{"norm": "layernorm", "rope_base": 10000.0, "qk_norm": false, "parallel_block": true, "beta2": 0.98}
Each number is 128 + 32 x the weight over the matrix's rms, rounded and kept within 0 to 255. Layers, rows and columns count from 0. Numbers have three digits each.

# up: layer 4 MLP up, 768x192, rms 0.289, rows 27-95, columns 96-191
# down: layer 4 MLP down (transposed), 768x192, rms 0.285, rows 27-95, columns 96-191
up27:100173134181130120123105091094142142106167156081130142182114141162162153105062175104095172101142115156182184156143136179150093136147174138141160131089125154143084084084135108159117146105154135129153138166121131091154136167129171115108193077127128126115105155156118183124138144172101163101
down27:112130169147095131067177119128112117123069102074178178136131174175131088186136082121124143098085081190148166110154137086155093120170179159129174112126098163139112105103128112097094122124177095121144149148134158129095161140144134122115148181135134206110129170110089153103131170091168124117
up28:117133129121129074077178100174118117168169128142157161120098163128155123151145112137208152100164110172143123159104111143161113152119084093134114065122092147147159164116172148116122179152096129150166125154111121115082142132158135092127131141127142086141121088094150161114097105122091157138
down28:109132091144090108122081131159173112123175112136092155123142091194144153160144110139078138122156121128180117131137116133188119111071156131146116146172159136137106137105109109123176112115150119140143101144105136113127136128125134128131158099161123161133110117135184156217181170064120141069
up29:184105151134145069141128102139126178182129132118128187071203112105156123161064166134122165195107111090104100138166115155172081058163136121112143156104089138161088112103122143169126143092140173132164162188204067128155070125092144190079135100148132098133111130096156116136106160108114183112
down29:098075140114157083153136135064148122133176152105116145174124163124131128135162127105172170197163152098159131129069156052127103139132085196154147131128129108111182210143085152139105153157096143154189065140147124133187111081082171153146141130171102161105093093127078208070091119071169089132
up30:142113105133119116090177151136144145100141170089159140131128108113140089127160109129108165155094126144119175135121069167125094134169098131113096133077133171169163124112065134223141143115122030149093143122160115109161055112158094127170151127049144079196144125133161172096139107155159133128
down30:134106130158188104103087125143187096153158140130181133143126145165156180077155108119143161114120097166100071147124122133175096183064082135172092138097166065137113164121156170159086096079077119089070108164113114137131107126097142119140146201124111162142151120131141170083123131145100152107
up31:123160166156087096150148157132149122163142118107157159100107103099095125169148145132120104185082125105143102149114163125084172118136128111137124116099136135083101170111132078166128132100098157142148132103124146086095194147067132099155143138143118125150178099119132107126124192137164101100
down31:126104154143108129135103126132128126088128103066122148125146098144179102074156147120116181127097143066031132126151163138168142106114168107097091096129092118082148204151104109180102168112129159134131149192121139136151124089118100168121163131143133117166114132106127120070082117091149111122
up32:085134109140103134143062065140118145099209121100096114119126150159084113160146130126106115136160175178134152164139162106134118088065119118085142199197156073149129132141139174150096163133171133134166176154121165089160097094115107159077103141103104102129144158099142082159145137099104102163
down32:155126074101126152104138141147163149142136213110113141157088127111089091090102123086095127114112141125093122130133114180112125182132153126179095125197162148158135124144142205157104149122147117105128088124083140130163090082149139120132133153116087129125191176131140178165077139083090105092
up33:147122130113163060099130158125068099187163108170089087117094133113066116102171137102134183167176133109143118134118105152072074145132145105099098158139111163135140192076109177204110114147107156083167111132140118075186110129110114137162086088125150109177118110175156179117108104147134109132
down33:141096096112150128123177106081088111105117113111123133153126177112096078164127107160204097087150104150177108144161159138134117131117175131122091078107126093137108125168112127180100126065178190133135161073108188142071119155071127129095124071151104170055148114146161188116133140148136121085
up34:132125134194103122085164188044113181129120101184126123146137146083132159139124100185130069133122112088112101162122134144078110091095131186159109107083158109148140190188116063178140140088147106122139093144064129092122188111110110132156180103149135152114136158112123105223140126091145109134
down34:200159138118165132188051096129126101168173148100185137115142120178080134139074109168169133123125139147129152060158127170223113117126149124175085138147137120115159116117126114169210178138104131096180097154160092155114097126104156088130092179150131121118171112147136141136137076152117136117
up35:078176108145175054086122066091104129117170160130132198147116116182144124145161158195158108187083123191109166186126116099119159137084099143157092092173063184125137200199112120069121129169098146169131147131119186110087123157165162117108147147154116096118161125142108188068118150123144091129
down35:132115123101144103087136052156120140148124125176155077130086123161089084166089128177168110196172076162056140117106146124081143114135143127122131076180099154146173125098060174124161121127139176089099081160187186134141110147151134137131068096088138085117143129093112144135112142104132042160
up36:062137157114112129095137118123150127156183097137149162108186076122124149137124141105160109152099158122103148121180133105106131172153129190127082133158121110152101098166097139122099054130126104180109116172134168126107160164126196023105170154086074136102229113155119116152093144094137114121
down36:163174101071095081149112127071105124121107097145157115137141084140099168155133122072169125119132114159116105117154171201111134117199127109118138100138087142163139167128201152169132119217089139159118073103140077154110110094195063166106099097110161154115118130095141114123109057117185113185
up37:097108147126128110114130086102110126158171192078129154134106089140174054134135148152110126097136075116169169151097113169134147077116146150134158125123135155169091106107136110141076097140071147164126119172099130124120126126133096148119142169088128116163148161138160158107177188142130133092
down37:080119141085073136203146111147059147108203107119134098178181140087175160104133205180125144127139128092195138112100138157148189165135189073113146127132192208126091160122096101117143110171119151116178093119135114090121139124084120086126155078095106128159111109112105118121120120096137122103
up38:122112149117083119161096141094130146155106105145166101093180070105119132129146088088091051157122151111127141128119180112134101090082124149125100108169063102121135132105145161095092169122159141143178133134136140124145147130149075117145178117119141119124135120130169140142113199123180086104
down38:116099156132163146117124112060077104140114119120188137145111122154111097104152132132158143152132077159129165164064086129107134115127138095176125148145130158095147096140148153113140120129164124112099139183159117210145146151106105084127103065146106070152108137165093181145116091153146102076
up39:100166095147091142136096129097097105094097131103195147163109122114148124131198089145080082152105135161213136123103162132081135142123076089122206131151082107107128136120081126094149139184159109160176137099094122117112149162136085145095111138179075152137140187175141149141095123047119173116
down39:107174103158080173045160158063125114159097139080210143190116099123135147131133127143141108085144176147147130090180114099079120085053127132206134162106127120139139137087142175193147153090147153082178169108087117205113120116153146117120164169125148157147093116194123175141115146078153149107
up40:082199150142163134119107137156149085150081112140082178151107143151181129146145137085105072145101087138141041182083098054170160116127134090151091111103135115152130074166115112135182098119146128123156172138120107111134106080131104045092143220127113137138101132122165151124124131142147147101
down40:139142172140198159095102190168143117128101122063099109096124177210140107156130104135155140120112122150111088123110112126078169191092191170121114152111152143150127081098088096130099115130140128127108119076168177124128113067189128116076130140103118087118102095146133148060125147108117126184
up41:097134112132134094091099103113124091133129104095149169118165204136198133192116119207161143106143163137144123139130142162119141155129195165130159154173104144142088111103104094140056148173130162123141139193172141065149131101072120134099125128082111108131092134142134147167153106145120168158
down41:157120086165198122133116145152176064144144087104112143135176116072103201147116119121099162116148101140132095161124116132122131134111112146168116150203095131156164049163107111123086151103129101136070086175171084093113130139104170132131072157104135159121192089133161120206129103143118176102
up42:145180110075141123197126080091084134080138188136132091159118115087135082122143160144095108117126114098086089174056193129105090095122048140127145151135138075140149186127128160109094158153160077150153140121134136151121146146055140128154145121127059145105076107168187097202161174142146085137
down42:187102120053122104150148149042112153116136133088147137104109058144110138134103115148129176115178147111133112120102102155217130117125144028036135110136114147171152109177153104127166097152148130062191092126146144145160103129097113121154117136117114161090124124101089102132138145110136127169
up43:083075088160115098120064212124127159125142104077081116130206126120142073104208087143147133135051166136169110123089080156039114184091128133151166157133130147029058189090168181104108099164097090091113154101112119141103109120067103083185150137165155170071079124185049124143107130109122170178
down43:126053102109070129131139176216121153142126112111140129152168163154131066124242120147168130183105153135109153153135111165168121141125144167166124146192086121050079195069162130091162173133116123119107158099083160102158094149105093114138164182151128168137112158143026086140069061115231111098
up44:134183099100114125105110132088186134116155142120125164124134127121150122097145127139159105157102119134103108115140171166109110140086163083111111047136134197166112162180160098154142130164112120125093154195109108104185115109121143152109100133089112130181150118136135197144142177143197122168
down44:110121141163150108121154142105153132110135114093109171129094103134071101144157118153144092183149110133136092142146083143145122154123174146137130117083127140106115126063156108121092149124112118105075098160132119195152087168085183150104055156116186117143150114126143120103112104174174105124
up45:124091119149098074086120151121144098160089184110140165166110152131086118163168141072132185132120165156116173163073166123164174108154174168126084068107106112073156110071137123129122087122152128169114096108110147116119100134142158090114129108132085138117131157146091119146128147092148160138
down45:116160129144153125070117156137070104130081088095047136173166128143132174157089171147150170136139120143122120086107150129102109134119121138121122096138140140160146115166104094092137134114179145142164164118152169161135123102090152110141112155140054156071189094112196159139097140094173112167
up46:115099148133113079128114087125111136153137119133117081111102075170129084051126120132133121176081100129105129137108109138144130143165131166181124168098145108106182151144158164151115125146138156149131148113056141122106086139129142102117100109161139107166173050066162192171200125147165128169
down46:147127147156068108081088108143207123126135134128095106098110093127105168124139122158164142147181089160104100104139108163136128127158133105116069124153145111093116172102108126137157181086173144188098114109151115138100178118158099066115126135096103136066112089156147126180149159153141143149
up47:121112123149117103120123149149109147113142128089154174089122115128056154107159114154135108154123136094136136119124075157095117061115123101095150088114118084099164125143121091147168150155075111125208148061089077133142100134139181128125128112125098160065127105176130127163130145138073139148
down47:100121167165115196123138119152106108175173155170202141179122111128089101158132143135109117148126151082101065172072174113119139164147100090126184133147146090197136142129139125166134168124140132076115095101153121146171116062112077153155122158135100153165187120122155107111157145099170147100
up48:186122149174103145069101181130115146149076132172150123067147162102134100129109132058127175127109138172162164200140109062105122127147121166135156112105086141130138136129125112133204201140130150151125069160159101102131102108140184109171116142139136151096158110089126090077144159099085194157
down48:139178155159184120086154082180158144081073126082146117124112146090105121111143100119134148109141144161125191120114134143078118113112201091183204189075149120138144151143161087126141116160147114129120070130136127101164104101077180117170065146162145146104106122148147078082158114099127102101
up49:152108149166116176094151125174148159142179121117079116090137149141131133103144128176183091159130114104141187070130109134133143110137144135165145184111148118151152105063153056163105145039146137178148119118128088138140115119095174114170153095120102144056141120128146058178160152147107098110
down49:132151168100086108147077130142087104221094077143135140154130152159130146117183104081125093171154138164090157154153093143076083133089161102085117141150157221125095126036127159114127107102167093133098070108098228164193157135111117105103142174108162118157105112120161094072111091146168126145
up50:146072147152131072094143151116171156105122156108125186118130084096122094108131157119111158097103154100119161089126083160193127151049146198105072144120077191121116138084173098123145160136170166136131138123151169065146104142120155125082141145080132215112116077118138136130138100137073104162
down50:172191135095143124160146169106169133111154138104132049121148107099143143171184132122103107116137110137164123191070121097080126131099189086055102188176146062142092128128105174088138134131151095149126155152106133091113202145157144143141102132123114145113163146150132154115155116124107151130
up51:205135110091125132135122083147173074137171146141144115101094140050108079175147184102134133150087155102135115129104152091146137140140123158139181101091101114182162169141125103152145132144165110146136166117157122128125126126134126102144120086111137097065106074121098115089160107077077102134
down51:139103111061095101126157152154103126128115112180100175077143133170134110167135174118152157154138116105139115211155155113093066106114091107191147163073122098180120127127097111117093129130159150111118136131111170163085099114112126124186156168186135128088067157089115148142088122101162110153
up52:093114099179166149131108161134080132127122140142167168185143090095151140144100193095086153152132110097073097073128093120112092101168126174141120071184072154143162165218156098129113156102094148112169154163102120098183097121126156125154102136090141138119113110121157107127178152149131134128
down52:062170091145120165136096157139129162067149136151124153128094135090092113097070094052141058171130090089139101093138170174103119120182131107126095164131089126098192053129124134119129175149139154081165090198093153114108115152178152168081105076155131151124119103071117143146086148135125109113
up53:182158106122132156120078147085135141133079131125149147157134137112152184136176101118134104112140137087120142080142159144148122152177114170127123078098145166138177095153138079148139121169120094118162114093148185117132178079103064112055057124122145071153137112128059124136119089109132132163
down53:137088111114151143151142128167048168142102121081160109129149155110140126080149174171089104150136120141097122059137113080081138143160160151141132083186097096112177122138140129113127129132076157109130113087167110174123156178139139120124110114106150070105149160136102099154161140113129150120
up54:106156204067186093076139099180153198099106158159133138083071134163154099177132140147109163147154170124136135094126143111149104170116093149158098153108121111088103153068175135123134092096163058049161062123145162132136117138110099095113111182105148090089109121106122088159150151134150116124
down54:172125092069114099146102154101098140087159147148118032117123082133095134136156104124106092140087163148082167155176196108043147134139106156181144120184135115068107143083154137161122059110105069063145130165149119134104148125149140106102099071085141163154083154134139110080124068104184134172
up55:159131075098151117072096141092126119125140057122156112185120092134182130112147177116138135079139098087182061126038170176077107186116121085145154134124151043104174116120130100096105108098119075104120141160103064142136175111119044139147110111166121121133124157212112113157074101136152169091
down55:109113053155141154155140132130235159114123148138123133114149115141128116153076089155129134127105141113169107085144117178184113078151091151152135144118118141120101093187083096123114172072173146138117193084123147157129069096124114144139120180135077127081144135082163085156192102143099089198
up56:099111219162129160171152125128181170150143020126090087131113096107119104112087126106094124160116107143189115110072125114161171143139175167097175146145098105131093085157117161160202074139111133093035129099129199088127115163120112107152076206106106124159106127128112136145135128137122149167
down56:148101170134090133149135146067120092137177136102127164111131132130134111120136140031114102102147138109192107087102197113139143174145140102175147112154083123157121176184163093176155161200093134164076146170131111141122179168124105128068110156195126148105090143115096148099146140099191084167
up57:174176108165116083154100101127115119107184117134150178120129138137086174122100112130079189117114146216133121071108062152189185144072123159152128113110101155132173150129116139104148124119126147154111163119146122107130134105153158140101150094121123121166121130112114139140153149114073102187
down57:129136184118158111100118117141093111091117122128150141111129161139123160072136181135142122145135144152070138151141154116128123091127177117178120159123124150098132150061126140033112141109121217193130171145146125162145190138121079134145097091193065132128124119130081130154119126165132114147
up58:162140142155128100106142092093111145151108121079111143142142118135086101186125162163175169181069107108203151112101134144117176124140138117100152153136153167128110115130122136156071108158147127174126133136155050108193150114105125160133071079129092145114104054151135099168201151143112169099
down58:086109127103116090135132080132070157138116098102069081117166161154104129189140160139133103141127134117154120112141121201109114108106162144138112108153158150129136085098140138146169147099120127109110176161163136187164144108115107118139161127139131102102131105124149159161066107113077102080
up59:121100114158131123113126124142115105128176114088124130136114116098148130175149119205172158157140111096087142110121098129120173162167162158095165126132131099124147117077152126112170130096126134116130130085159154144130124189071105129122093147134046149172117147144166173140160101089137141112
down59:107114158138127108174106178067125128119168102146096155095131129162111159152173148171144154136133150126164124138136155127194124164131150169125132168117067149064063132153168109135067087139166162154123167166149111126122121101157111165139118085181161142152091093140084049131099152168166128100
up60:100167162139122070151057088137124163150125157157092158135170108112134110061160080120068132084104103120125073142137144180142093133133090129148121074139137115175105123111183106125138172122121086176117158138157077143173120115117158188126104138096114117169083138113124158124149137142160154109
down60:073130146135141174112132127137114088128107172126124126114109084124084045175130143179090035111165135181143090095138055113075114074148130170096138084145156116108108132156136143153122138136131101140085137120083099182110177145110135122105141103125167110132104117131175111072138144108116141193
up61:144055087146082070131107146072109150141124053101105182156114144106134139155165124190128121123087087113161114124126150158136076190123144132116167153147128210060180131136165096112117154166211159110117142084126151100116095139106177181090126124217066144207149135109136057067111116142109191091
down61:189117104116134134132151135128097146165113088105173100151107133157153115107148153144124108153125124077112092109150114136124107155175152124095124110074111161100143104125142174167115171183167095087155099065097140159199108114153123109117085138124093110064105130177163071116132200135164153123
up62:080116149067078143149160107176168144120122183142096119049076167116097122125098104126126098095127164176132112112138171084133091174178042150179151095132070163147148080090122222095167138139144165154141096120173180129124148083117178090111125141129147121172151122132116111134167120128201144115
down62:122118115151135116130152125111154128102203099117118116156151127077097154149095138129105117125081118094119052126164087212210136086098105145132108119106122157150175137140127138176104173097120081141121128102097102099125135101073110127129144139114189159104124147148118109087160096114087065143
up63:069148126131077111159114100113135104083163091110137085136166153086137100137125181115164137135105142131124131140145139128082042086108119085108162138078119121188107186108089130136129109202165114117117109126135046085168101176079086143146130133124169112081143119112165108092086153054113179057
down63:096123172082113137097070103098156116100142104166149160138091103069103135081121116131221130132078104121123105142180124123131077129119104131179171168122095149059177147193095143139190107144103121149109113117088138074129146116108086079175120151130151176170097117082140155103071099060060146165
up64:171130137100153169118145172133064109156101120128107061096178151125108141152112141074118159134084182111042156145137151142105171074157136093136118122151095126202141136101096094151104146079167085113143167192110163131134150159163135142154130137120183106114119064118159156082133126122136129134
down64:209079094090162147193139153144127100156113090156143151109123193176168147124163179165134115163140139122091122142143141070068171099135130142182111134118074119126110152138169066139130130128107105086135122101143141141112130113154114102121192143099137159077113143115139191127150112122180113152
up65:116096137144110135143072087117138115133113080157101130173189167120172121147150120124128119176116118087138116124124161126121077112134098117134123065126139105157095145142115072118117094116139118103064144073097139122138110116165128102071111182165119086169129124143120149165074138148080135191
down65:102128144174076127110148115154098101083179120115132157078087183126057138126126111161107161157119109101124158182126139132138186106154108105155116155086139110130107135092124108103068106085133162134149093091095110147125098184137135192138124148138158171085156139115139135081105117140106145105
up66:137044196081142071159082137136152100074163141097113155124110113144198130146094142132213100137079128153089134124117107158108154138136158123150126107146117159142135105098155117174092172124106106123122117102173108080134218125107139136097160163142132114188096173135093138096150102106110124126
down66:086153132104141096117111089167148124164138150176098106088084159134096115130123123114044137070129116166122104145086171088105131138109157129216068145042093113135116133112152132118109155134126090116112167128140135111133156097097113154131167132151105169120132142154118133088181125112144173114
up67:146144173173189101126139074113134169160159170192180139132097150128163164092178204102082147115096156136119121127110109139148149147068115116162072077128118105107104110138105056162122142138110091176106092102168127043064185163171172131155126107152118078143166083111128123151156137112163077178
down67:110145175088150107145143121111150119059146110158100145163110119100119120186171146183145138163132124166108145154210104078152170138170144102099121173143095123193114176078121171162106064121145141115126161160177160058126097175135081158121093061129097137155151130085143159124109106123153133172
up68:149146113082162130150080136122049198132079107139171166119107125151135066122094181147166159144100148104163088141156109166090081119175114142142242137066113114106091143157153132186117137148172108171093108126193164086096128154144073093096121150124165193069149087150102138131135077108089152162
down68:083106116147087089078146131164097127126121139019101143102095189094155091148183180154121069125111076063162165102130122167081093163111110170140120173061144170118141178130176152122140160154126108122123140082124196094149148115107125156142078174125135194128072126159137167166151111129159202175
up69:124107141111111100104130111142129110097139136110162100133083126182113125124124122204121120136146117119056151151131048113094134093102127151094112163146171101139106075081106098124142093147118070131169166078164203129127105165108162118117121191119111114056151113135107110155144130131117104077
down69:121068116134134131175115109057173111076118121117156135106154138058117135169156163206136131095142113114177063154109189137085172132081138142168097069166125097149141137151079165132172159128141160129135088143167187165166089143145107208114084061105143072143104125120123143140132142138085143122
up70:140110123147141117167102117146129141118151091114146128074118103157122142130074117115120205041161137161080087111085153123100141100145169140104161129129131156147158107138101117148163127157136118134131110152121139127115138093179183128117138067088105112124112093149142128115133174112138135090
down70:126136115178099145140118156141123071098158165129135161120121123083121171106153108130101125201111110122165164136166152133114106147180182186148117124120159087184118086134120114182166115078088117123118131110120121078173135174110199149087115151094117136162133162134111147179102171107075121186
up71:141113075181087109073131085085158166126155140148105142155117175160197139174125089172103196159069112073107068045112118141120111165116100168154192209136154135067131124152135070142083092114117147141135164103156172129118127073132111141072115145113117114138113108140164092146140116070168185074
down71:171085093112126163129118139163156080111192130130154135131161139093155110170141134119120107106118158139148174064123115138125103115144096116140200212115141104110132104122110070138146129136108113138136115113091152079149133142145145160087143146096178086165114109116151092132106166172122138157
up72:081146098131191139089133073124138144099134203081148079123123170136152107174120104094188106191151068072129135128142137179167090172139118165147111138173173098073110121122139098123067187149072100076146079104088155174127149126127132195130151104096147096110161113169113138140122144111155151166
down72:095136076129131146120071083176203130109046185157174074055120134171183040109118167093130129135161159074024105126154078130146068083167147162124060101169095067112119152136115127201107146144126093084156141128110134135203119118105130124150153151126160108183179074145118103143132146144177179115
up73:088166067117138153125149116120214133090121113087165083103110117124119094125125117075175090140169116178132096160158138099168072149120107131128143119155163124113172081138131157152132164144115127130116084141149162149129155161163159093181159158144108120208099151106102102163119160153131135132
down73:207151073088116174099117088144151143144138125137143137115108155080150125125120146145111107093102164110150116115155100114082121123120194116193103163085117071150113142115070167189110103076092109134130124121129149125139107125082174121144093153128140084126160158093129132121078131153146093132
up74:158127148102157145089130144157119112061143079106160154092188120098117150108132171128107125113088198128134154173144100097128073121145134147117132128187111077149090125139159154096162151105168099159138127151125097140132141147110126195066136117168179098100025115149130188149117103144167143196
down74:106101129159111170091174149123218081126177163171222089177123158126134147170157133149088060149111133147105124104160192122130157117164124089178172148155104126202099046160165167123104087070115128138116143171106119173159124130125163118111129162198144113171098074159141156191068136175092164157
up75:132099172121103117108069124134083132162167157172110125048118157189127160111146089112100111128076124127161109110088130142185163078148104076151119104168098138118137116124119146113118102177179083081093219150129069129118083127057069125150049137128094100156163145146153136126180205176095134167
down75:146153172182115161153090121192135087122164090114118066155063144123184151097144107091153169132090111088171083148054142084140082115109075121079106143143143158127181130110150223150119131118069153136113154149107154080102084102152123125119119111077126059128157080090149155087139085130146116103
up76:096167077120115097113115150140131106130168143149150079139168106179104178079094140126200147125117160094163145135167153131149092125097178118158182120135137159147062083129079118161189131116121161062125136140125118136140125155125161143074186109134144074097138134133073125156126106135096156080
down76:076146120145200156091145167145152102127175054062164097076151132127154108170142054182107149159124091139093147165176164116127086175128111148125161175125132136081106149128152138176112137101127111124124140145182088123143120140089104169106177080138130174106080109127097107159093062156150103080
up77:122198133088155089132154072107170141135137132104126133142077121108131077136125137127033095163100091119108158127085110174135117100151173105128142104147163146129133138106126142111150074099118134106155155090170102154113168089182139129098094218148159090202186117123119136121149102091158125124
down77:145184143086142063128099127150133154126132125072140082117105021056133111125143151155116060154080146114181140170067119130114191099152120075153140210082180154137136117140098181133140128166151104083143159121140125084107159138188107073104111168103118195160112152124103153173150135166142139138
up78:156123086124152152118118114165128126083124104096166103120122140145085125130061136118153092193165115134159139194087142130118137152099104113137181096155095135128137116177134168109069151115189120119162154107142154103107145056096149146140105132070088182181133116108101129169142162097113120155
down78:116100124195131146168129150141181089104094116126098101125089152118129154127059134154195098119118170126165096177144128104123088156142127150167181143113166172174150087096155116068161112137180116162168094112088107117120130153092114102136114084135171130097172139134118094190121176136125154088
up79:130094126163138096124163114159072096115103097111175110108113140157182142125153158080156113146113149109084105177080099132181080108120117147150103120185135117177073128155149113208115087132130086105083156180161152131117138086122172154100124143081148090151139144080110097135142157125115096135
down79:094158150053072142096196206131111150171124138123135107181125131170067122110141109074099146087133146147119080133171070152122099113113189105103146156124182128100137099095113120152157128142156176138133120088107057144125038154185101142074125145174115107158127134060127128103136124092121087110
up80:065190165119144113142124123182110131123103138137128145147109068104191094090144153126133122071119150060148132160161063114149112142132109113076135168089102131063146141213156101144142116109121092117070119129149149100134107207135166098160134185098135124144129155142150117131177108133075117104
down80:111166153128186118133163082103118093119114154163112148153161108180127115119112152107163123112105125135118136141151109075107222171146131165070171126114141115161146100083128131115137119122163158120160122120160188184185080167119131110155072158122160195107159171125148149123106160181157100151
up81:133111088098141111124131200087137114135135155137122159090193193134126170112101115120120121140064199108155137132153102106085179129114122167146178139134148077137090076169126102163183129113162101141110073204106128120126151141146128169111167134151179143086158161168094121132117113107139104124
down81:196102053191147103136138127145123090091068107092139123130090125127099090131165174126121156149165153132145126097128189161128093143167117148145063135083111117130135132120126146179121154147179089146176148179142095103115166128131063162085114093080141132117080104160191137176163126134132153133
up82:074137128153173122079113097142201131125151180116162110128127088101176089087142197133066149137105101100129145079137175170103178141162161147112131149110120148176169115111092116121124171083145136170061126111090108106147151140093139146120128125071110179114097116103128135072167165133174129107
down82:078130062198152080140082171109136103089148112109128170117069099085143125114134145093079144054139069090119154105137185174129183142148098072151186165127158153099143121109091124131111129143136132115115105101146082109149113164110083140125169141055155151134136124135139195157082151116168174083
up83:147165148120107118122131104104113101144091086103107149137137130095103082129166129119140123144071178120132142105155071137094169112093138120072138163170153102124077137132124162110133084147111126156103146123132174078124098137158129137160137115108113130114116083156053144144155169123146136153
down83:184154110150173139116131127135173133180122156159114109124153038121125128135098112144145082126135169183118104110143118120134152074129174137100129165132109117155101147188078169124187147148120171130154116151163163190105160139092085113121070148114170063099172130172099094124207122123117140107
up84:134154103125130168139106116127198129140093100141165151083115114094083104169159167164060163145131169139168103119114100104192116159085093100105134088100165129142153209094173154096137163097128162118133124133166087098143150116167104179097091144134086125182066108129111147096139181045180096103
down84:126143130127086155115158148064135116135071081119144171153130135126110115124178198155150117095126157177170084134142158096113131125114146112103171189109152084105108123065119142108146146159129131134144154086077166132124031099159139140090143110119178148103155146139162155095104076132184127119
up85:136141166113102175161115118164200145161137031191080133099133075162083151151143110136110113121130193181188152085156115124150119112132109121165129092117118125146129153120115098151147130156139104113183129148082118103131151106194197098186119199155137168163126121169101152135154112076120119201
down85:139098188163053132146153149079150164207109101179171130122100148101135171094140118132165138145094142206160144122109126133094123125097116149132129162132153100134117087122101139084138161137115150095161145145153162174112130143150114121061101082120165095145126133120119142170117132124123067055
up86:106160120159141124124085125086115163127119159152127142108150116168069125168128125178139137101110066097121122106129141132161130140144122072146078117110099101160140152120127123124136107118138088137137122154128115200100077148104126163141182061125120151050159139190127079124117082130097140178
down86:154099119099123137170102142103130109118178157130120131146160140098150100115160138082169114111056137124156174087113129130095112226088177128149088061130151129089145134174142118138095073104158165166190079150121093238107041122156166158167132148120100129102106111094153151143132128150152037130
up87:117097165131119143221147119152097143122164156167119131114140144155189162127135072099192127153137144089148137138153092134136110153082070120106091127121099154168160157159106146121136093167162138160080129161133132148140093181147138130130139082129079121147144089118162151135123164163084136087
down87:104136111120126152115114137081091153146109127120145121114180114109075117101149171115149126118095102180147139113118146153119140161121098145143162098101120174158157134132148149104133079098125154107165115140128140103071141126140089089100124150147134127104130176139145147178092157168169160133
up88:125103151076076132096171172137205093199174124129116110120135142233123166111182096158150164146154104079071157142095145081126119112188109127056152186159133111137131123106130097140126064163118091073133114071164094113149141120142121150139114094141133185109127080139103128101189145093138109202
down88:074082198149146133128082180167161140128054146177119100137156140162140159176087167196105161110062160128100068098091096065170122126140141152117121138174105128122161085141166114150116070084138134084172147151078136101135175074118130132193040112137120129139141127157070155089125116075216104161
up89:132146146170116095095132129138105118047135150111157188110094138099154082135138123152128091071099176147122180132141107154073106141070140135113200052121093144123128052134100138134137109147124160142148111182092129142145145101164165111092178112137119174154107087162156114101123100087131079112
down89:140161187126137136140100109113044087065114106178154124157126091195102180049142125149105156121099130119116083098118161150145104111133068167118156153137118110170142166100116154082121077046109119122155100150145145205135118114128158159137082104131093072168157130177125135112107105120088149190
up90:095126135144131124126083163125133172130157140086106114138121130125095106084107136141080182135111127142109179149090127120071146098156104136148123119086091113190164182142139120115091110117109150172126124142149112091136133139126148073132148126142120134162147056119121163121102147114119165153
down90:088141129081078145077064159112149113162094145117101170130139162183106109159229117118087140136126214106087106152175119129133182106182149133098095099113165122162142114131131160119187137151103099175111162134061122144124137128100149109082124113124124093129062153150084127124110133117128137148
up91:154094129138086148098148143148156154127184116147187121119117133105142058175131146106113093235092156131132106142120109124104116176126147140123120117171083133111106154132117125111156135097172139113144111142121131088106159108135088133166138119073165094163119094131117129150109131229065091128
down91:120147121117123086080145157089198108129103186149177050104144145191136116132068155142155155150092132118188151104157067133128127223075140155083124131143103104141154093098155077105157111144142118110166148147128158094097124093143218071075134149077192156103174100127081133166071111091143119202
up92:134127107097155089081184108100156131155153064107069118136142131115133105224125114103166098156070131154120183071097132127139154115121191209093089049129181145134060070122180150131109177133146196110100111144239130135123080097158172103134144071154099102166077109070167119114093042164088135107
down92:148096148101106138051155111078110097101158155121154088141125100078100173142089118117128119135104152112123086128115092154113126112128160174085160118112111123220167097129139098125105160096158142066140122167131074112173142158130134087132090113158031153111178143054121110120064090129167172137
up93:094173159139166124104126176059127118119119121083167094152184154146147107133114156188084077133117104135123125134142116131146150090172124093106153134091143153112155154148197084191073151140153146105094137171117086087093146140167152103097114111114147138115166106083102125038139138137148115152
down93:130156128135159152151153129165122160148165125113124163100127089146133113132088148145116137142143134102140126175128161093143115174082118144148123122140077108143123163123103156154103158143128159129135145084146122133154131103112146157143166172147186085104132164134124084165146109127081131104
up94:178136162089174066138175217140130072025145121000255194087113123070157157205164156107142039192060163056026018194121110190069147079079052157124131057070135139109221139128212062211122163181129091141183114194081096206155140168060145104125188182124028130092147097101205120229128176185105090171
down94:209121157130146075105140179150079082054137143010255152126099137137112133190128110099105078167085183028042090162018114186064108098060105084129181089077130147129161095154188057224131155171131163166177111152107133255131134112088130107124172171105052160189131102081180108182166196089072131187
up95:124162104100123087072120138081107105150091114092149169082141100146156126114087104146151125154122126165121175086198109177121104144084131101145129142134095180146077136174078169126156183148132092148203085123150105111121088136149124214144238141101173129126142111075108117186145089142068099140
down95:214118105103094140174102132039141111105154137146078157153112156085127062188146136138075097209127148175073136158174143119160154105168150145099140128092127112146114123127158110105165190179096119193121051100113107139156155132158144145171145095099183162102124140081130098150126127151178133174